config.yaml
norm_place: "pre"
qk_norm: true
lr: 0.00879
lr_head: 0.01
Each number is 50 + 12 x the weight over its row's rms, rounded and kept within 0 to 99. Layers, rows and columns count from 0. The size before them is the row's rms in percent of the matrix's.

# layer 6 MLP down, 96x384, rms 0.0335, rows 0-72, columns 288-383
094:84 40 42 70 25 68 56 45 38 41 51 32 57 64 37 46 40 44 54 65 32 34 28 63 41 45 71 68 46 38 43 45 47 44 53 59 62 47 20 70 56 41 53 81 41 41 65 52 33 67 54 61 65 38 65 48 60 56 46 47 62 51 46 56 45 55 45 45 69 33 51 43 48 48 75 54 33 37 60 57 52 51 54 54 38 81 45 58 50 55 61 52 68 42 71 67
103:60 13 52 45 49 30 39 57 59 23 60 55 55 37 25 43 47 63 39 34 66 72 42 57 56 53 53 36 23 48 55 48 51 63 34 56 38 48 36 43 25 66 50 52 24 44 44 36 49 38 47 44 51 20 45 60 38 44 57 68 39 42 57 43 41 39 28 22 23 59 32 45 68 49 41 35 71 52 43 59 41 26 48 41 29 59 50 49 53 54 33 41 60 59 41 59
104:37 63 60 31 35 57 63 44 41 52 64 42 42 57 34 58 57 43 39 52 29 60 34 50 43 63 60 61 56 49 54 54 84 48 43 71 69 48 58 48 38 41 44 64 48 29 74 33 20 32 44 68 44 54 37 52 56 35 46 65 70 37 44 48 43 50 62 39 74 39 54 72 56 57 52 31 73 60 56 39 62 55 51 37 47 56 59 37 36 59 65 49 61 35 55 76
095:48 58 80 70 64 38 47 56 18 44 39 48 49 30 57 52 54 51 53 75 35 54 43 67 57 49 67 58 46 49 41 53 56 34 57 49 78 50 45 50 52 56 43 61 69 64 58 60 43 48 55 40 65 73 36 63 44 45 56 64 45 66 49 56 43 12 80 43 56 47 74 53 47 35 37 41 43 76 40 57 38 30 30 45 60 52 42 52 51 49 58 48 61 52 58 49
095:60 51 21 76 53 45 40 45 70 88 56 44 34 57 49 61 50 37 53 40 54 85 63 37 41 46 77 58 62 35 60 43 28 86 54 62 50 30 41 57 53 44 64 46 61 35 50 35 58 43 60 79 58 68 46 40 39 61 34 68 51 46 57 60 62 59 37 55 72 67 51 28 44 40 54 38 41 54 49 58 56 47 49 65 64 39 40 34 38 70 63 80 54 53 48 50
104:51 52 59 56 44 73 54 46 61 62 76 67 60 37 57 51 38 63 27 36 69 60 76 60 55 47 53 32 41 49 38 72 54 62 44 55 42 43 46 36 54 52 51 52 55 62 48 42 57 32 56 46 50 49 53 56 50 55 61 36 31 52 42 48 49 46 63 74 50 45 43 57 42 32 60 37 58 21 34 48 57 39 42 57 64 54 34 57 52 67 44 46 40 53 50 58
100:65 37 34 65 60 41 44 62 27 50 62 56 37 64 74 45 42 53 42 41 47 53 60 45 36 45 47 54 59 63 73 52 59 53 48 59 52 40 76 52 49 54 40 52 29 49 48 36 49 45 39 52 34 57 40 62 56 52 57 23 33 44 42 54 56 50 46 43 46 50 55 39 47 50 27 61 58 59 28 34 60 52 39 44 46 67 54 15 46 37 40 32 51 28 62 44
101:43 66 35 41 57 45 66 56 56 58 52 68 49 47 56 45 45 61 34 52 62 27 64 60 40 60 59 41 71 48 55 60 54 37 40 66 44 41 32 60 60 58 40 39 26 53 37 72 37 47 69 47 46 59 58 64 62 36 67 53 20 47 47 60 37 64 46 58 40 50 42 41 48 46 38 47 54 67 64 67 55 28 53 45 59 40 45 38 26 34 28 35 70 36 50 40
102:42 59 54 51 49 33 60 54 59 70 43 53 39 71 27 52 54 54 56 41 53 68 43 22 49 39 64 73 65 57 50 61 53 57 52 57 61 30 42 52 55 41 63 40 58 66 53 48 41 57 52 67 62 35 47 54 53 45 40 63 69 41 55 53 56 61 37 37 58 53 47 46 59 39 48 53 60 37 68 38 56 52 54 45 42 59 73 55 44 49 62 57 50 54 42 60
104:33 38 48 63 27 52 50 73 54 37 59 53 52 51 43 58 56 43 71 75 55 41 45 43 44 57 33 42 63 37 71 63 59 57 39 38 65 65 51 31 48 39 62 46 32 45 52 61 53 34 35 30 36 54 35 37 50 71 52 52 53 35 37 41 53 39 30 35 57 37 30 32 55 50 33 54 37 50 37 49 57 62 60 34 41 51 57 25 59 28 29 61 40 64 47 53
099:70 59 63 65 46 65 55 48 59 43 68 50 51 43 50 81 37 49 60 26 22 56 64 37 32 31 42 60 55 60 51 51 69 60 45 33 50 39 38 71 49 52 57 27 74 44 60 84 50 24 46 51 45 39 59 52 33 37 42 60 65 65 55 68 58 44 40 37 51 47 56 46 46 56 46 33 49 72 37 54 64 50 60 46 30 47 55 45 43 44 37 54 54 57 46 42
104:48 44 45 53 59 57 52 74 73 52 33 52 32 68 46 48 49 39 54 47 33 22 54 34 66 47 54 33 35 57 45 51 53 71 45 62 50 39 43 29 54 44 62 63 61 65 41 42 63 49 60 40 57 47 30 45 56 54 59 63 79 38 36 56 60 61 50 39 53 70 52 50 50 47 53 48 57 35 60 53 36 41 53 68 71 61 65 56 40 39 38 57 50 45 45 62
097:56 43 47 48 49 51 78 34 45 40 51 32 52 60 35 49 67 60 69 68 52 34 35 44 49 30 56 65 39 48 47 55 62 57 28 57 35 50 43 51 48 56 45 47 51 64 49 44 49 60 34 53 70 59 71 41 32 61 52 48 48 57 75 42 61 59 52 45 65 69 54 59 51 39 47 47 59 55 52 78 52 45 42 58 61 53 64 59 31 58 63 35 46 58 53 65
096:44 75 53 34 38 39 60 49 55 31 56 47 56 52 28 67 47 63 70 52 41 58 57 56 66 34 56 64 35 37 37 33 71 56 42 33 47 37 54 53 74 50 49 52 46 51 56 46 50 49 56 42 65 54 46 34 51 53 40 63 57 57 60 47 61 52 67 62 50 66 49 39 57 53 43 50 66 59 37 74 41 40 57 47 71 51 74 42 51 55 35 46 12 75 44 53
104:60 49 48 71 39 52 37 46 33 41 35 68 67 34 70 58 35 50 58 70 67 46 44 56 76 66 44 67 60 52 49 54 42 59 46 49 69 53 51 47 49 54 47 57 43 43 37 42 42 58 42 49 50 43 36 31 35 43 34 50 50 42 53 52 40 42 53 65 51 40 27 43 25 40 45 66 50 58 49 58 39 48 48 58 29 47 44 48 50 46 57 47 70 60 59 74
104:41 43 29 35 34 43 42 25 45 43 48 34 57 25 48 36 28 57 56 42 52 39 38 47 28 47 49 63 36 37 56 50 65 53 50 51 57 38 66 74 50 65 36 42 46 47 32 61 54 49 25 56 57 44 61 60 58 40 30 43 42 61 59 52 48 51 82 60 62 53 56 63 53 36 36 44 57 47 51 42 49 38 32 44 67 70 59 62 44 42 48 53 55 54 56 47
105:36 42 57 46 52 45 33 31 51 65 49 74 29 16 38 50 42 38 75 54 44 53 58 39 54 29 25 46 51 60 45 37 57 61 29 56 32 53 51 27 55 42 65 33 44 38 42 43 53 39 49 52 48 40 52 30 48 38 57 43 61 52 47 37 41 43 54 56 62 60 49 66 31 27 60 56 43 65 55 70 28 50 48 49 29 47 60 44 44 44 65 33 62 56 26 42
095:30 41 35 45 48 61 32 38 53 58 70 42 38 34 36 51 48 59 51 36 50 44 40 51 55 49 51 45 56 48 54 54 20 50 57 45 66 56 48 49 53 55 41 36 53 41 56 42 49 57 46 48 58 52 63 55 43 55 73 48 52 53 28 63 64 41 40 49 49 63 62 64 36 25 62 50 72 66 65 43 14 62 61 39 42 56 59 46 43 42 58 51 64 64 39 42
099:53 69 42 35 44 57 57 45 44 51 50 59 57 40 44 23 61 63 47 81 79 65 55 49 39 56 39 40 63 61 30 66 61 52 53 50 48 41 48 41 72 61 42 51 44 35 66 48 50 51 43 56 50 65 62 42 41 47 34 67 57 57 44 37 40 50 58 52 44 46 58 52 41 63 36 59 48 38 36 54 36 56 41 47 46 45 50 60 57 46 21 22 30 74 41 48
097:49 52 59 39 70 50 47 49 56 58 43 55 42 51 55 66 43 52 51 45 35 58 35 54 53 72 75 44 50 65 63 49 50 30 77 51 52 37 34 59 26 55 41 60 61 64 57 44 50 57 65 51 50 69 43 44 35 45 76 49 47 53 42 43 60 36 54 51 39 59 47 63 41 59 29 32 24 43 50 59 54 27 39 66 50 48 54 52 57 49 70 41 42 22 43 64
100:28 27 45 26 44 53 41 68 53 57 64 49 58 49 41 45 45 43 55 49 52 28 41 42 41 48 62 37 51 50 41 59 60 49 46 56 48 67 59 69 64 50 72 49 42 26 38 51 50 42 32 48 60 70 45 33 61 68 62 64 44 36 43 67 46 57 68 88 65 56 53 45 46 33 35 34 61 48 60 64 42 66 65 51 77 45 58 34 48 51 77 42 41 59 43 56
101:23 48 63 62 52 43 77 63 54 52 48 39 63 60 46 41 38 44 56 60 56 47 45 49 28 61 61 21 46 65 63 33 64 45 45 38 37 80 54 57 63 45 54 39 40 64 54 33 46 48 25 55 19 53 38 49 65 39 66 54 42 32 47 48 48 60 55 52 62 50 60 51 62 40 69 58 60 38 38 45 55 32 26 50 63 53 33 60 66 52 60 55 50 44 56 66
098:52 35 29 49 62 51 14 62 60 44 64 52 46 53 41 33 58 70 45 51 63 52 49 56 46 54 65 38 26 26 30 51 41 49 59 57 49 56 70 41 35 70 44 43 50 44 55 55 50 66 64 62 44 64 34 55 48 54 43 51 36 29 64 45 55 50 49 41 53 47 60 49 63 34 47 60 23 49 56 55 51 29 77 50 56 49 49 58 37 43 34 63 43 44 39 36
105:72 54 47 52 52 40 53 53 54 47 36 64 47 66 31 58 62 47 53 37 34 42 54 40 60 65 63 30 59 69 43 53 52 35 48 61 41 28 51 40 51 54 61 35 49 29 47 49 37 75 47 46 21 56 48 66 59 17 51 51 51 29 39 32 45 34 61 62 67 52 65 53 57 72 56 58 53 34 66 59 28 54 73 53 44 48 43 49 36 33 60 38 38 31 60 56
096:39 66 50 34 45 50 73 59 39 49 53 51 43 47 71 41 40 85 58 47 54 46 36 34 56 46 48 65 74 40 46 57 42 48 47 64 55 45 49 38 50 64 54 42 62 41 51 71 65 50 33 61 43 61 55 45 55 51 48 58 53 52 43 62 50 69 48 30 34 44 65 48 59 51 43 58 42 73 66 32 58 61 69 44 40 62 52 49 30 47 64 40 41 63 40 43
105:65 46 26 65 57 60 47 41 50 47 78 35 61 58 53 40 54 63 63 41 41 53 63 45 25 48 52 48 58 28 58 58 58 47 43 58 46 30 45 65 29 48 51 31 47 56 51 48 69 45 31 45 69 42 58 63 63 46 45 51 72 53 39 42 51 53 35 36 21 57 43 51 43 45 67 40 61 46 56 61 38 69 50 65 36 50 42 68 44 44 59 42 42 45 43 43
102:59 30 47 55 43 61 45 45 38 26 56 48 55 59 51 59 48 51 62 53 56 25 26 72 72 59 50 47 44 50 51 55 44 52 76 33 21 52 44 60 52 50 63 47 48 26 41 31 58 55 46 38 41 58 26 56 34 22 47 57 45 47 42 40 57 31 63 42 73 50 41 45 52 50 66 41 36 37 55 51 41 52 25 42 45 57 44 43 36 35 53 45 55 48 60 42
099:48 39 61 56 35 48 40 55 59 29 31 48 61 59 45 35 48 76 54 54 62 55 44 35 58 52 66 58 81 47 52 57 56 47 71 42 55 63 50 66 75 79 44 60 42 50 62 62 56 38 49 62 49 57 51 46 44 29 66 63 24 58 48 43 36 44 56 42 41 36 48 68 57 59 47 45 72 49 37 64 66 40 68 47 62 56 47 62 64 42 52 55 78 47 55 47
103:61 50 31 17 49 48 50 59 59 48 30 51 46 36 36 38 57 71 46 52 92 47 76 70 46 47 31 47 30 57 47 51 61 42 48 28 54 26 51 62 67 81 69 47 51 47 57 83 57 52 63 60 35 69 50 40 41 42 58 53 37 62 44 57 45 64 55 47 54 74 29 59 55 45 32 60 56 66 44 46 39 44 41 51 53 35 40 47 57 59 70 60 44 66 45 61
095:54 45 36 42 58 36 46 62 50 39 44 50 40 58 56 46 53 49 42 37 63 50 66 32 43 76 63 39 61 65 33 42 47 55 39 47 50 51 39 23 28 55 52 42 58 34 50 43 58 37 35 64 31 27 36 63 33 47 56 34 22 48 56 55 59 41 40 51 56 24 58 61 46 44 67 40 35 58 57 59 50 38 57 51 42 64 57 48 24 46 39 45 50 48 58 55
093:66 49 56 51 48 33 44 41 50 40 60 59 58 40 54 42 59 66 33 56 38 62 22 53 41 57 36 57 45 53 50 32 44 39 59 42 54 48 39 60 72 44 43 46 49 28 38 59 44 49 40 38 58 58 47 37 69 56 50 45 60 27 48 79 53 34 26 49 51 42 57 51 31 50 43 28 52 73 50 56 57 33 46 68 46 65 46 45 30 62 49 38 39 40 57 67
107:40 59 59 31 43 41 42 35 43 47 48 50 49 41 61 27 45 42 53 55 53 54 46 61 43 66 31 74 50 34 39 48 52 57 47 21 38 49 64 52 65 45 55 55 54 40 37 51 36 49 45 36 41 40 67 57 41 43 48 34 34 55 56 46 42 54 58 48 41 55 48 55 40 68 34 43 44 65 56 31 72 32 65 39 57 56 63 51 29 38 37 49 73 55 31 43
098:63 54 48 44 54 70 43 26 30 78 60 62 54 57 43 41 68 51 53 50 55 45 33 67 72 53 58 69 66 44 47 54 41 51 61 52 55 62 68 52 50 51 38 35 47 52 69 40 49 67 52 61 46 56 45 42 45 49 39 40 52 44 46 35 62 34 53 31 40 34 51 61 70 47 48 45 42 63 54 58 46 53 27 52 70 42 70 40 48 45 31 70 56 46 36 38
103:73 50 64 35 48 54 57 63 52 57 57 51 59 56 50 35 42 56 49 74 38 54 50 51 28 48 35 50 52 49 49 42 41 52 46 47 41 52 64 47 33 48 39 62 38 49 63 33 39 58 77 57 62 45 63 39 48 42 54 51 57 51 54 59 53 46 54 52 53 42 51 57 46 58 43 35 54 35 36 44 52 52 34 40 38 41 58 36 43 71 66 33 46 51 58 45
100:58 57 48 69 61 38 39 60 24 27 54 62 57 59 43 48 34 58 50 35 55 49 51 47 38 78 50 49 46 62 40 65 54 66 25 59 53 52 50 75 35 45 50 39 48 28 61 55 45 52 72 56 42 59 30 43 48 45 59 59 48 48 43 61 36 29 45 63 52 60 53 42 50 46 54 56 58 64 67 49 43 42 57 48 35 74 57 25 46 51 54 42 43 40 55 42
100:35 30 53 44 36 73 42 53 52 65 35 34 48 40 57 80 43 63 61 55 54 52 57 26 72 47 53 48 56 59 58 47 32 38 23 41 53 47 38 43 32 37 48 52 38 56 56 52 61 41 51 60 58 62 43 45 44 52 50 36 25 74 56 48 34 52 48 72 51 51 53 61 52 47 37 64 46 60 34 52 32 64 37 51 45 39 47 65 44 38 47 56 62 43 50 64
093:56 22 24 70 60 38 45 37 67 59 64 29 63 47 45 47 56 55 55 40 45 53 42 61 71 42 49 28 47 57 40 42 52 45 39 65 38 56 35 35 47 32 66 65 51 52 60 40 36 51 50 50 37 34 36 51 54 73 39 46 54 28 48 43 33 64 52 55 30 59 50 60 51 54 54 72 63 47 54 65 51 66 55 71 49 41 39 56 66 33 48 42 44 38 45 36
105:47 30 56 55 56 57 44 36 51 33 33 56 41 73 54 21 55 70 51 63 62 37 59 32 73 61 62 54 52 24 51 26 31 51 38 52 45 45 46 60 53 67 30 45 53 55 45 51 55 40 60 58 47 71 52 37 58 48 58 81 35 31 42 68 75 43 34 49 56 57 46 44 48 68 64 43 35 44 43 40 63 58 51 35 59 52 47 31 23 64 69 72 46 58 69 54
100:64 25 46 59 25 60 39 37 63 44 33 47 43 49 51 44 74 73 47 61 57 46 62 43 30 44 30 61 43 55 54 41 47 52 44 53 49 41 63 61 62 55 36 55 42 50 65 51 44 51 59 62 49 40 46 40 49 25 37 38 35 29 42 61 43 55 45 57 29 46 37 42 27 42 37 39 62 43 51 39 61 59 63 26 53 56 60 38 50 49 43 43 52 49 42 45
095:52 48 60 59 46 80 51 61 43 51 75 61 45 46 74 48 38 49 48 47 50 49 45 57 52 58 34 48 46 61 51 51 49 79 71 40 60 68 34 33 59 59 47 46 48 37 50 61 57 39 58 61 43 54 34 46 43 80 36 66 60 82 34 48 32 37 55 48 64 51 63 67 51 43 51 71 51 66 35 28 62 69 49 52 52 55 55 54 44 33 62 50 49 58 52 75
097:42 43 54 65 49 44 53 45 51 58 65 45 58 56 50 65 55 52 34 57 52 48 53 40 44 38 45 40 50 57 38 56 54 36 65 65 63 30 43 43 42 53 70 51 59 28 52 41 72 49 34 39 61 48 61 48 54 65 51 23 52 45 69 63 63 41 61 67 59 46 40 35 66 55 58 54 54 58 78 64 47 25 48 74 55 85 49 56 60 54 53 54 43 45 50 34
109:28 31 32 49 66 45 52 57 50 38 62 19 58 20 52 68 34 53 48 46 51 35 53 42 47 60 70 45 47 45 37 55 53 48 60 58 52 49 57 39 44 43 64 43 55 33 65 71 51 44 61 55 50 49 53 53 57 60 58 42 35 39 48 37 40 66 60 50 49 62 52 56 56 63 63 43 43 57 62 47 60 67 44 80 53 61 40 48 63 71 43 49 55 53 51 61
104:38 55 39 46 63 36 54 51 55 68 37 48 57 55 37 50 56 63 50 49 64 63 45 67 70 32 53 44 66 58 44 46 32 70 55 32 40 52 33 68 75 54 56 65 44 52 49 64 45 54 60 50 19 46 53 48 60 66 47 47 45 53 55 58 56 46 47 45 46 80 52 47 33 62 52 67 39 50 44 51 43 66 66 38 43 43 50 74 45 37 58 60 63 46 67 49
094:37 45 62 51 54 40 42 69 37 34 63 43 40 58 51 65 42 47 43 42 41 45 48 84 46 55 63 32 45 49 56 48 47 29 70 43 42 68 20 58 48 46 67 64 41 35 54 57 49 54 45 34 54 52 26 45 27 55 68 30 68 69 57 64 46 62 38 49 43 46 52 66 52 28 41 45 35 47 44 65 33 29 36 51 61 41 49 42 36 41 61 49 54 28 46 53
107:72 26 63 51 68 59 66 28 40 57 55 38 49 44 47 40 44 51 27 58 37 46 56 46 58 39 60 50 41 46 50 56 53 55 33 38 64 46 59 45 62 53 59 59 55 24 42 31 53 40 55 54 57 72 40 67 49 51 54 75 55 20 43 56 39 57 59 52 62 37 54 55 68 48 34 24 64 53 61 54 53 53 49 84 43 56 36 57 47 56 46 69 45 43 58 46
102:49 47 34 52 59 23 64 50 61 68 51 61 47 49 34 17 56 46 65 50 60 48 22 55 50 56 63 47 58 64 72 46 36 45 49 47 60 43 39 62 67 50 64 56 36 53 57 52 42 55 57 46 66 78 72 61 53 53 38 50 47 73 59 27 39 44 65 72 69 25 53 59 56 53 40 38 48 40 50 53 38 51 32 55 37 45 40 74 49 51 65 35 57 63 43 60
101:56 35 24 63 40 32 24 58 53 44 68 61 61 59 76 49 38 49 40 45 51 49 61 44 30 73 43 53 58 28 47 51 48 41 49 51 36 57 53 44 39 50 59 51 46 34 42 55 39 34 47 56 21 43 20 30 64 37 58 43 49 55 36 63 50 46 47 65 63 45 86 43 71 56 64 50 48 48 72 94 49 53 45 50 54 38 58 45 35 60 61 36 30 62 50 49
093:70 54 45 39 39 62 67 44 66 54 44 50 49 50 42 17 32 61 48 39 49 61 67 56 55 71 55 48 36 28 23 60 54 53 33 40 48 57 57 44 45 51 50 56 34 48 67 52 40 48 55 72 70 46 52 43 58 46 60 47 69 61 68 50 73 55 69 40 40 48 44 59 73 40 64 38 41 33 47 32 42 57 42 25 60 60 43 49 56 39 61 48 42 71 41 77
102:52 47 46 31 49 46 20 50 59 61 50 52 67 47 55 54 40 36 62 42 61 57 42 46 49 40 41 28 67 34 57 41 57 57 51 54 53 68 69 61 50 35 37 51 39 41 48 51 46 43 48 53 41 58 23 45 40 56 32 37 51 45 75 42 36 51 69 52 54 45 36 41 47 56 28 39 50 56 58 68 55 48 54 37 34 26 37 47 37 32 47 71 40 49 28 65
102:49 61 43 39 61 62 62 42 61 47 66 48 52 34 38 42 38 62 48 35 55 32 39 66 61 41 78 58 34 41 56 52 42 51 45 68 58 43 56 74 29 46 39 42 52 63 75 56 66 60 53 54 57 45 57 43 57 45 62 61 57 63 60 50 64 33 36 38 41 48 68 52 52 69 58 48 72 37 60 38 60 73 39 33 54 58 52 42 53 66 53 68 57 49 51 42
096:48 39 47 58 42 28 72 43 46 57 30 60 51 62 57 45 44 44 54 63 66 44 56 40 33 67 70 35 37 34 46 66 71 52 52 67 58 76 57 43 68 41 44 56 50 25 58 58 37 57 48 53 66 42 23 41 33 37 49 43 40 58 46 55 65 46 27 56 43 41 56 46 73 54 41 54 60 49 68 45 55 58 44 47 42 40 44 41 33 51 45 56 52 40 24 70
098:34 42 62 42 55 71 47 27 64 37 35 48 55 50 43 47 42 63 49 53 76 48 62 44 65 53 63 58 55 56 47 58 51 51 54 62 38 36 39 58 66 39 45 78 43 57 54 64 36 58 63 44 47 42 48 70 53 59 74 32 39 39 42 41 25 64 50 44 52 33 30 47 64 43 38 62 50 47 23 46 39 53 47 60 44 52 37 36 65 52 48 52 45 43 46 47
100:63 61 42 44 62 65 35 53 60 46 55 60 48 70 69 64 49 46 47 68 66 47 48 41 66 33 31 45 62 49 50 50 49 24 53 39 41 69 39 46 58 63 43 39 47 44 52 70 58 41 46 42 54 71 57 41 51 41 41 46 62 44 75 75 48 79 50 44 44 81 46 42 81 67 51 70 43 48 50 53 31 57 62 65 37 48 54 14 31 58 37 44 23 47 56 64
098:37 62 49 47 52 56 72 22 37 67 48 65 46 45 32 56 42 51 63 59 41 44 52 38 54 48 50 69 37 35 65 43 77 50 62 67 23 28 55 38 59 31 31 38 54 29 63 61 49 57 61 62 52 44 48 48 61 62 45 57 40 47 51 66 55 44 56 49 46 61 40 71 53 52 46 33 59 38 37 48 76 59 55 33 53 53 60 41 56 42 36 54 67 58 47 58
103:54 47 42 60 46 23 44 46 60 48 45 45 32 50 71 46 43 39 63 55 53 46 35 44 73 58 65 40 63 71 33 37 53 54 57 62 49 31 33 38 38 60 49 23 48 43 57 37 35 33 50 65 58 55 53 46 56 59 53 27 48 57 49 52 43 33 69 41 58 49 45 67 60 48 40 49 57 54 51 65 63 47 25 56 58 52 58 19 60 51 54 67 61 54 32 39
098:58 50 49 43 42 41 26 42 51 58 49 48 25 40 26 40 56 46 58 41 62 56 42 57 72 67 64 33 58 57 47 35 53 62 64 21 28 59 56 43 30 40 32 63 51 59 69 65 44 61 67 44 54 38 46 56 68 42 34 66 40 53 50 56 55 53 55 38 52 54 39 55 66 46 51 41 70 37 58 46 51 41 42 54 59 32 44 41 57 50 47 57 49 47 40 58
100:48 56 71 44 34 42 48 26 57 59 51 50 36 37 52 32 30 39 44 50 43 57 65 58 47 59 51 49 62 59 70 42 59 51 65 39 59 56 42 48 58 50 71 48 68 49 43 53 63 53 29 54 54 57 60 25 65 52 38 48 54 66 44 29 35 61 37 38 54 64 63 67 43 38 25 63 63 36 58 54 56 57 23 46 22 58 55 31 49 56 31 66 40 53 57 36
103:32 53 83 42 65 57 69 51 57 58 60 51 56 40 70 46 39 73 73 60 40 45 38 37 44 55 46 40 62 46 45 66 33 47 54 60 56 67 72 61 55 39 65 52 60 61 37 27 42 54 52 42 47 61 34 45 23 35 44 41 27 56 32 39 38 57 45 36 37 46 43 75 36 56 57 32 43 30 66 50 24 44 40 49 49 58 50 19 63 43 51 49 59 59 27 44
097:42 36 52 62 59 61 61 33 62 63 51 45 68 72 18 51 52 46 62 61 62 52 50 36 43 79 63 49 50 37 29 68 50 36 67 46 59 32 18 40 68 53 58 55 59 66 64 57 53 49 26 51 47 61 52 47 51 53 37 70 65 58 35 38 50 57 53 60 60 72 55 41 29 66 39 54 40 63 46 43 17 33 37 42 44 59 67 59 51 35 37 60 51 58 43 48
098:48 67 45 74 54 82 48 42 38 54 57 47 53 41 45 56 44 47 51 69 47 53 46 42 64 46 54 56 52 34 55 62 55 51 46 36 46 57 65 34 53 44 60 48 69 54 69 76 39 53 59 44 46 51 43 60 59 36 50 54 48 36 44 56 51 55 61 36 46 47 46 37 64 37 60 34 49 57 63 50 30 34 35 49 37 61 63 41 56 40 64 70 80 27 50 58
095:49 75 41 46 36 38 56 59 31 29 38 54 42 46 48 63 52 42 52 43 58 45 46 45 42 38 41 38 59 53 71 54 52 52 42 48 65 56 54 63 40 57 50 53 52 52 40 42 66 44 61 67 39 55 43 27 30 57 65 51 60 71 36 58 30 50 65 56 58 69 72 69 43 83 46 63 63 48 40 23 35 47 40 37 66 43 54 40 55 58 50 52 38 32 58 33
109:65 57 49 72 48 32 68 60 60 64 23 44 30 55 61 71 38 46 59 31 55 37 23 44 54 31 58 47 48 50 50 30 60 39 44 58 72 66 43 63 80 25 62 57 70 48 49 54 34 46 54 38 60 63 47 39 39 53 57 45 47 41 29 51 56 39 53 42 39 44 28 63 73 40 71 29 64 42 39 49 48 49 49 40 48 29 42 45 44 59 50 55 46 47 55 50
096:52 47 49 52 50 36 44 30 74 66 40 61 47 51 68 64 49 58 50 49 63 65 63 52 56 61 31 57 42 59 37 47 48 45 76 51 42 42 26 52 72 53 55 30 62 55 60 55 39 59 65 45 49 31 60 44 35 27 51 30 69 44 53 54 57 47 37 53 42 41 48 63 62 42 48 51 52 49 47 81 59 43 58 52 47 32 42 67 60 25 50 57 61 42 50 54
096:38 59 33 56 38 37 43 43 75 53 45 57 24 47 58 47 58 52 40 32 57 50 53 35 56 61 82 50 24 44 56 39 44 31 39 10 50 36 63 36 69 52 47 57 47 61 46 54 51 22 45 36 58 34 51 46 41 54 47 35 34 47 50 49 50 68 50 57 56 66 73 44 46 53 62 59 56 48 70 33 64 45 76 35 53 45 53 54 50 45 47 32 25 55 50 51
100:42 46 53 47 40 46 65 67 13 49 52 41 45 39 45 65 50 57 43 30 52 64 57 54 67 27 34 44 76 70 47 54 70 64 71 43 54 47 72 51 58 43 38 51 42 51 45 53 34 55 75 49 36 25 65 25 56 37 58 50 50 42 61 48 27 37 43 43 37 58 50 49 60 52 56 57 57 64 65 48 43 46 68 38 66 64 31 53 44 48 42 43 47 63 52 55
094:44 59 46 71 72 58 60 49 40 52 50 49 32 45 65 57 65 61 68 45 51 59 17 34 47 40 40 47 30 19 55 31 59 57 64 59 44 53 58 53 52 35 49 29 43 51 54 42 68 61 60 29 59 47 50 55 51 87 68 52 29 56 25 41 57 70 47 35 46 56 40 29 54 43 57 34 68 58 61 44 62 79 51 25 52 65 20 52 31 38 59 52 43 45 42 49
099:32 46 53 72 29 41 37 77 46 31 55 50 52 47 71 64 36 55 55 34 63 44 60 32 37 46 51 44 40 59 60 65 29 69 52 39 49 54 60 40 40 35 49 32 55 55 60 45 56 52 40 57 46 56 44 52 55 55 60 65 42 49 52 64 51 39 58 55 39 63 56 66 46 41 55 29 69 43 31 48 48 40 25 44 54 46 38 46 63 63 40 61 49 30 36 34
102:65 77 68 54 52 34 64 38 77 48 34 58 30 45 58 65 63 60 40 49 45 52 55 40 38 52 56 56 65 27 55 49 43 40 35 64 52 23 38 39 51 53 74 45 58 41 63 55 41 56 50 44 65 46 50 40 41 46 51 50 50 49 37 64 76 51 62 47 40 58 43 32 57 47 33 51 61 66 66 21 57 55 61 78 54 60 56 70 18 55 61 46 59 63 52 36
109:26 53 55 39 42 65 35 55 53 44 58 54 37 26 53 46 37 61 48 68 54 51 30 49 50 53 55 42 50 71 57 54 62 61 68 45 61 40 52 52 58 43 53 47 53 51 39 55 37 35 51 38 54 45 37 46 39 34 65 64 48 59 54 59 33 57 56 42 53 63 55 57 47 43 32 39 55 44 53 56 48 40 44 32 44 47 72 48 69 61 44 52 58 43 50 70
100:59 47 55 63 36 55 50 47 48 47 42 52 74 75 52 40 52 53 58 36 47 38 61 60 42 39 45 58 61 87 35 44 48 43 61 74 45 41 35 43 59 62 54 40 44 58 39 46 42 48 68 46 56 46 56 59 70 74 59 77 51 40 36 59 34 50 51 43 25 20 53 50 53 57 68 58 50 36 50 58 55 51 64 43 47 62 36 45 63 53 53 39 20 50 58 51
107:74 56 45 52 34 63 63 50 50 58 45 43 85 64 28 36 55 57 39 39 52 47 48 73 65 51 63 75 44 49 49 60 63 61 58 30 65 40 63 46 62 46 50 41 47 52 64 57 62 61 61 55 58 48 42 40 92 42 30 52 75 67 68 46 69 34 53 54 40 18 42 50 70 53 45 48 59 52 55 48 63 57 48 59 43 67 60 61 57 41 65 57 30 33 44 37
105:35 63 42 54 42 61 42 53 55 54 41 62 64 69 53 61 69 62 42 54 50 48 44 33 59 60 55 50 65 49 56 71 58 44 61 55 41 45 40 63 35 34 44 37 46 59 44 50 33 54 57 45 53 61 22 51 51 47 32 60 47 55 57 30 36 53 39 30 30 50 61 51 71 43 44 66 64 42 60 46 55 44 25 47 57 38 52 48 63 51 58 74 40 63 50 68
098:61 53 38 50 64 36 77 66 48 35 29 43 54 63 45 49 67 74 46 53 60 38 46 68 44 52 57 41 64 46 51 58 39 47 56 63 54 53 36 49 60 49 42 30 53 61 47 49 50 69 52 61 56 71 49 31 56 72 60 51 46 47 41 35 50 67 60 37 60 22 51 42 57 64 37 52 36 60 42 35 43 40 51 59 53 42 42 41 44 39 68 43 34 51 58 53